config.toml
norm_place = "pre"
norm_eps = 1e-05
positions = "rope"
Each number is 500 + 25 x the weight over its row's rms, rounded and kept within 0 to 999. Layers, rows and columns count from 0. Numbers have three digits each. The size before them is the row's rms in percent of the matrix's.

# layer 7 MLP gate, 256x96, rms 0.0997, rows 165-228, columns 32-63
109:442533492514522498463502460491456543510489526514533457517491515478523481522506498486584509523532
092:469535537488480492516530468500511490475547472478511473515481542507516485505496536479553499499525
105:512493525502486545476435481506526496533528513507507499496490492507501520529521532509470496482478
112:494483475471527499475493524493529489541530536501514502518533481517495493452516504487514554482483
088:524524478498468523474499538513552488518533514511529573514458518486506509498521544540518515512508
110:534461490514496482502455494479494479542534500488517495492510494514507482465480493482541532532520
109:443471512460479532505451506519489510496488532488482466490528503457492528464524475506561498519493
086:486498512459495472489486503457551480513550475492487503522499521481537518475534464492555556499509
094:517454525498483466501530498461489524490509460494467515500451483457517495556517521540530506492523
087:480439557479477466483476462449530506487531489474484478476543534508496480501496557544517528489526
108:521466525463514541495459477483507527519511466500519511482539484481532479468521517490551545480509
081:487482517517499513490460481471510501504481484477481550472518554489493507517528491558524523505506
110:542491512480543428502429519519521485572523511484525528517520507517519470493562483473477482487459
089:474528495520477484516466524469490516504513446454470487489530507508490481480507527487534472524500
088:495462494455506512504447537505503485516479522461482531455511526492514509487517504526475515513482
117:498497496472474511465518519532513527528506488467461535519537545476499511504528532566527541480524
102:531536524472514504501502515522460513494501533494480504502469513491486565515464474533507478489548
107:502496499496453471463500512468506504509510514493479485487534511486490532487512474505531501492447
102:476484519453498489484495508473482531495484517506527504510497531515536496504479458514534516494518
109:475491552495520475505507525466466518525505512516506495532474500467544493493481480516497525462528
096:502482520494488513461512518457479518553479495516472518503529512462502479535525537573507483448479
109:507508556506479479499543485478497493480514530488501486481514528506529490491507513487556499510484
110:504484487471550486465483491509490501529531453448505533516505494476571493478507483484527477528499
105:512467480484508505490487540475537543519509490478450496451530530517533508510534487533511514505545
115:487507497431523538479498499482527490499549555473463503540477499485508491489484522527455506508522
107:524447510464515510447528490498538500530527510470521531511529540520535500449527511500519467504505
098:502504552450508532472549476455533509485497502483497490531515507469503507490548541525513485484489
101:484506467513498525453508511479481471544495491520496560517528533501546500528520483481488529515503
100:477494479522468506511470476537521448531489514479482505487505505472483460523482499502523513543499
107:451493497503516520489470457502520501546523465479504492512489526490483462460548542504484523485531
091:516510515493513506501442485497541567537520539497470517482525495485493467501515481538525504459478
093:486514502476494489482493451487507534513539541517498500500504506486500529519527490509502474493516
108:500517476510494501473489506532533550514524520518508534537554527481485487500473514505516484513508
100:529477477520510495455455502523521481524551477484474522521507514471518466517505467541511460537533
107:532478523475510507486467496466524548504511502539521544487532490481473474495525500536504507506514
096:494514527475512499480436495482528491479472530480516486526520492475514467488518489515501536497516
103:535528471469492526479470487554469503516498438510516467514474512462553507481512515515499528525492
099:499556448496516454496517454524536499502543499488487503518516509481484509523494545557514501477521
103:542515495509501479464488480465472491526522478534528501532531513512502492511513532501511480451542
092:488462486521536468498465486514474460500482523462487561480490480518537519486549515477499512520520
095:474532541488480477502473499448494536547512500500506501520521510482505472508482530504497504455463
105:535528483493505488476530481471491544506506491463505519537496543456529490487510522495486489508547
099:481483530504515474498517434513462483525518483474528482499483522548520507487523474480493455467519
104:514462482509524451487480513467508520552474486494509496525535475452518500493471458512514516483517
105:485505508510510490501520503478472472497528463485514524475498499486500520521492514500490501560539
111:472540529504501440478499528489502496520516471480492477540511555462516473482450503504550512509473
097:494485513483493531474512475484461475505522471475515528535530507506509513486541471533522485524508
119:484544523460516468465526473492500519536538510496532501523472492483531482425474489507495486519517
089:498498482499467525505488477479549542506502492478474502502493553476481482531493581501514537523516
106:494504494497477493460477482464507520508494497507458493498549484516536517472546506487436490529523
085:488510553487484501501482499458483483514497484452493505516549500476528524487529515514522512493487
112:545521481515468483497520466504466492507515487522477524474514504452518502476493500481539527450505
109:477527533496472502444490523496512524495487509478449555493514559454508490518486507531490521503516
098:508526584501499464484481480521501464492515503501512490510486519521536475500483542506492525486481
099:479555542488536485487481508502468503495551492458493502524478494497530436538517508540539487472517
110:437463537439513512465529452467476515479533518502492505506533501490487448518508518533496472484519
111:491507512502478507483492490520500555490522482497466558581500528476525491491513562506550465526532
095:493491507515492472550501518447554479473446439453519485452550488517519548440515546498517484503483
078:483529530502512529457507492481503496463519455548522466503513504502509489493473489434513501503519
103:458536543491501463490474508459484534507512504524527494518494492477529463483466490471476473506485
083:486499474503521507469457498500520511507496520507525526491500508496519522514500534506524492521495
103:488534491454466481476497506483542495524497518508525541543495494473493481488559519561519482551492
104:493491501507494474483463490495482503516511498520537531526481494480518533480470509472507484484531
094:476517498467548501520510514514518505509513503497490480560471528483545461536512512487502468461503
# layer 7 MLP up, 256x96, rms 0.0934, rows 165-228, columns 32-63
103:463517520491483441513519469491511439478505476524482495519463507502515468497496512489529499508503
089:482544509531497456506540506483450513487520475495520471500537514485536473513486531487518519506478
103:484535521464536524498526491532474483500531510475464505531489540492503479548536536499515518445432
109:460517461550475493514495511486529475479483491500505528486466482490503508473495501492556494521514
085:477500533432534455522448480459479505503471475488482500478519494481485480507467468455521504517530
105:508505458500502514490519532488557531533526481455521500499485507532460475534485497524535525535513
106:517501536466509506504501549494484496548475496496484495518506486445485522516485483494508474479498
101:470495502507509492515526523483517474487489503497460486519450492468536484472528469526557527505466
099:504526493518488481501486458495497505497503491518467516520513485502471510491524489499489459470485
093:507493498548470481499496505507516517483492505481480442489510512531479490500504524512458458452469
107:508550533502468491497494516487545514518470486503555509482491512483507504466533511462520520492484
096:494487497586507524510503503473493496476446511500465469449514477506492520492483482512493460488468
102:532494444511487507533510503487534521490475452495519507483512468492475497497516502511497492562496
092:470469491507515494478501520499509510544504530508521503534462522480505493463510494473489467525490
091:485457489487519506504519533507477504506505528467494520487474484505484501505515468517461500508469
109:484473552459524468489517456487543504507493494508552512524522496508510466511502506512483503485467
098:509526512490505460484486518499522478522482509493530522523481501507507502520494446492529465493476
104:479481516509531488528497495502538524478510459523561544558490488526502491507490492452507454555478
100:480527518507499526467537557464527493515509510516452516519518518485501522519467484482484501547474
107:472467482504469459477498479480513505515488480514493563537521474488501496468501539507522517531488
102:526536474542470499522512510538460485475501539474500497468470527499537495505520544492484553527495
110:479479448499460479504517463515489488494516543463502479505489507495501487499479535481466513529504
107:470533495498474511488494476540443506505492509496471445518462514492525523505491490478480476503461
099:489502509506488485491519488504459527507485471477509499493541507446513527541458509499501468551486
109:447482552460479523495541522485505540493521513492474531524501474506530519472522493491494495473476
107:478518481482500514507529477520481540461504479481531541533459470517527533473497504476509481541477
096:487498475521486492500527450476490489461519475478477498465469520523490491499536504511521529523507
107:486504465509520485494535520493505485446529441489507492504536532497468503556537550542528522468515
098:474435481496501520490504479452536482529496507507510504481522481515468468526521478509464503496461
099:484470476510479465477473488479492480531495465516472490502478531508518458498513511489498523465501
089:479515485487489472482552493503528450515486453491497510522476531473505532510475506497504549498522
101:485509488504529484482467478515472505502510560504538484539548497523517532489498484498505470522459
100:492521499523511461509498475509489477513502514523542491506462511506517440462548501500543546455498
097:514485526527480507497488493508498494536513473517521477507480532495517545464502477536509467449485
102:535486480477498544485458494562495472488439497461479515458539503508500502492491477504515517495523
092:489519478466501542495526524522485521531504536486474529491487550469486543542482522509478470519495
097:501500447460446484501510488482550486478497493516497500461478444480511537504487517466479483465501
098:489516523496490506519480549464501509479496531550515500485448490490509522532474492474506465507481
094:495514485491459550499484492520512529504494517497438518510522527454491509549491484516483523503472
087:516500523491466476495503502432518480497473519513520551496494497508522491489501484472504492463513
092:493507494525482532499449487505478455519534496461469488509516472522534534511518539489497507505524
111:537497513506500518494516544516480534474485486475511489516533491485524474479496511460499522488529
097:540452458524489500501500498495503495478493509537492462498487512502483545492507511469457464459469
095:506478518468485505489503474488498467512530537449497470496473470533544511460516476495484477475479
095:490494466485532491515512511496515445526485478479477497525460478478521499471489532505479516493476
105:516493509504518478519474485488502459496516481520540518457508463480464472493496473507470494488495
095:494504456492525489486487490495487504485510541522497500534517488456457473511507470504486448519526
103:520525484510508484502531467498515503469537479474517513544530496524505477484528481544506505449514
099:497460522465484478487494540491479469522525495507547550530491503510536520484549448521512507510525
103:490524522494493480508468534413539453484506474495480528514473459486488481476517457541451485521468
094:535500541514513531525517499510483493474503527463487478504507449510492508494499488460537455443442
102:527523463510497498494509544522516472493475465517531487486534490529450460497546554482504470493462
101:503504495485493491485552521544522523497468470450473550514461527479500476524481526500509483532484
095:464535481519503534487524506552500507505477468581497493492509487486524508498487517532509527510468
098:540537504518512515478503481511468522514508456467505553499473493503520448455513527532516494525512
103:483513499482480544482498490492486528507503491490541505522472513514478506508497514470470496511512
111:510513478488472561483554460481529508464537521495487514540454520506507537503490517527517488514466
092:490496482506470493485524511486460519496493512472465485506506492489486551438528521496482474481496
085:491485501454519472529466523488520478510469537480472533518493521487482477502533479568504517457512
098:453494512486510511498531492489487496465490515533483451469504509494566491474517492520491492474518
093:484491520498507465503498506443486521543521509496516484558505511459478495487523463479484552462488
106:510476499513518515506475494512479478491467522521492511475562491527522463468511494473513495510534
099:479504474536488497486450487515481459487446491512504483473476492495483546484460521497465458471503
095:485485522471513487505493487461494503478507535524556477511476532487527487488518482478521578518452
# layer 7 MLP down (transposed), 256x96, rms 0.0918, rows 165-228, columns 32-63
103:488498482471474503506477518502495518516522498440498501462432498506478491510572514475428497465523
091:508469481494498516551466511495486508491448521465469531525530505489487484521514490516459518508470
100:545522463536470474521454519501516490481464496478509454467507495484511491502480546541472515487520
100:528519465516507489476512501478473544501476451498509480535472492514503442533513536527524520502522
091:521552528455487518447462569489512475474508480493511507472462489484464481512481549513529483511522
106:507495526529447547550515492509491490504505499461515503476474514554463519498515478480534464502528
104:497453510487497517503516507555505503482480474477522466491561498488474517502468519499489498501486
098:468513502528504514608508523507474514485527539491500555548482496514509524489492484550501483499473
104:504508482503482515512506454542461441507529531503482552526514464474546504447502496490545501497505
096:540523480492481504489545532560483531491495489525495507510486485521484526485502472489462511428483
103:463557486534501533525496552520454508477481484542467479496481481488507472496477493500485480432513
095:558515488515497491530546473500469469497476523517526440515449470490504507491478525458510463523483
099:494484518500457522504502495450466499469486522468467525487441469515478492499466457522453580499529
088:504531496497523487456478511500504475469538472486457489482515432550440533501473482506527508494523
093:463487485551486525494487498469506533491490510519499500527472481550490460467466483492494488465477
107:509465471460487478450478476502502551521490471496505497526510504523521450496515534490532492526469
098:465568514505467509501519518502519520499476494458509489485525487509536414516527476560481526488494
101:490468482525486493489471478489507491477520521464527457529459495483496512492503509528466503512524
102:515478508513525506436495525530518512532516458493510467507511538530547529517462499500475496468503
107:486440522501503495483513501509488568496437491482480497487533501483546502530501503511478525546492
103:502546480531471511504491517504478489479478530481497570485532475496498491568524478508447472501478
112:461468490530544512490506484511487477519481507519461533547481507527499463507490491533503457485441
106:520523501478509514496466484494514491543528503513526488488491484480473521466479493487480488496505
097:473514507500528537515519454492485468526542516567506526492527494493507523519517482507510541515529
106:503486527500484448585477490539511505532512496541531503509458516496530505477515515495506474488494
108:510493504536510522503501510463526510481462479499536509515499480528524462487495513488474550468515
098:527477470472499492483530517452480502494477515462456528523485492507463469513524518467537533532556
106:501521518496512511506519483448514494532499469529512453445543491513472480490474507488514531452488
097:533561523493493566485525526499491501495526488509474451496490499488538498532536501485475488490515
100:523520495530518468539484538503478509543556464486483453496503517508537504496478467484478524464477
095:495542502523501509497489472464518548542508509508490537524535439498510433520475518518545558482475
099:527451472498541518487469539515471531508517497509468511521494538489501508503473467503495502466465
098:499524472480529476500498487495503497457481463499460534537509518456549516479497502523533463503497
096:517518517534525479515502489502472514545489440488484486514512508487526462488474498506474532526539
103:487516482486522523468454500469512480537541508440467515513460505520500504537489491477491486503481
093:461507509507531498496450556487511523518447505494504481509534468472520491486537532543462503537496
102:484545515472504450451462503494536485509487511506508486537506512539491538492489539518561483467453
101:487541474517487488472533495517487531499459512523510480464562489512526482552487517526531528450470
096:504498504497484461549490496521480481506536534517497473503455511548440476534539470508568534477546
091:513511449481519515578527499517520522509477481449485529516468500519488516470526527509463539521485
095:504506509503514506474478485521516516473515515458485510486485506496484495545459530490490513509516
105:486486501516452497480515536495521515495483533499552481505496494522519514501498505504488513489541
099:487498508462504471471452489505476483502517471478484488565489447539462538475479540480516476451507
097:515455500495506511564480494506484492433534504493484503520459510502446520492546516458508521508529
097:487574502525496510487524504523468490502491502526509521530526524533471502515503460516515505511499
108:466479475489544456476509550479500554515514521507505459533517530484517504446495493508506517491508
097:480473507503499465528506530475520460468478536544454538527551528500534526540499486494474498523498
103:486536479522518511555515536510527516521477502499497523499516499451517528522450494475518571498524
099:517490501488460480428474511484518526512506485481498522512497489486490482554477509524494508530534
103:474530480496523520503523482515490488502534469460509450520527543504478516487473510466507507470466
096:506513474479516525575486482531483476486496525524501493490490495574475513489471492469517492519504
106:472543497519451493508484507499472505519516571512464478535541513526537486491508472523500568522501
104:492486512510516476520468509513525477512531472478489490508515468528508533478504527514507465514539
092:507503509478525513491513472473530484504489500448516487479460495509474468501546520482539502456555
098:486535481498498457529492460490470529500540528480518523517506508473517449507516433528468527545489
108:483473486506519506592507499469494515493485487518457518474547497493527473483530486485471449510501
111:500459468518501505541449496484490480511515471441473495518451494549501505475480533548487500490536
093:535510524492495501540481481532520483491487525537531495487491536528475454558462491503551522520526
085:509554517495510517475519478520536540456508506507445495480534478501478469535519506455515504529498
100:488494514510477547496508480516562482511557498517527500505470500508473515543502495525487472528500
095:502456479508530466515489489471499504484487545490491460519507501432508493487529513485527525542535
106:504520502479491490468477535501497431499502496492528483522483554472534470470515482494516542496542
100:486531485490502489547511507449482482488471500510496496501510509500525487478546444460490523497522
096:476500482535523518517505496530535519465470524565530525510548503509534489509536522499490507527507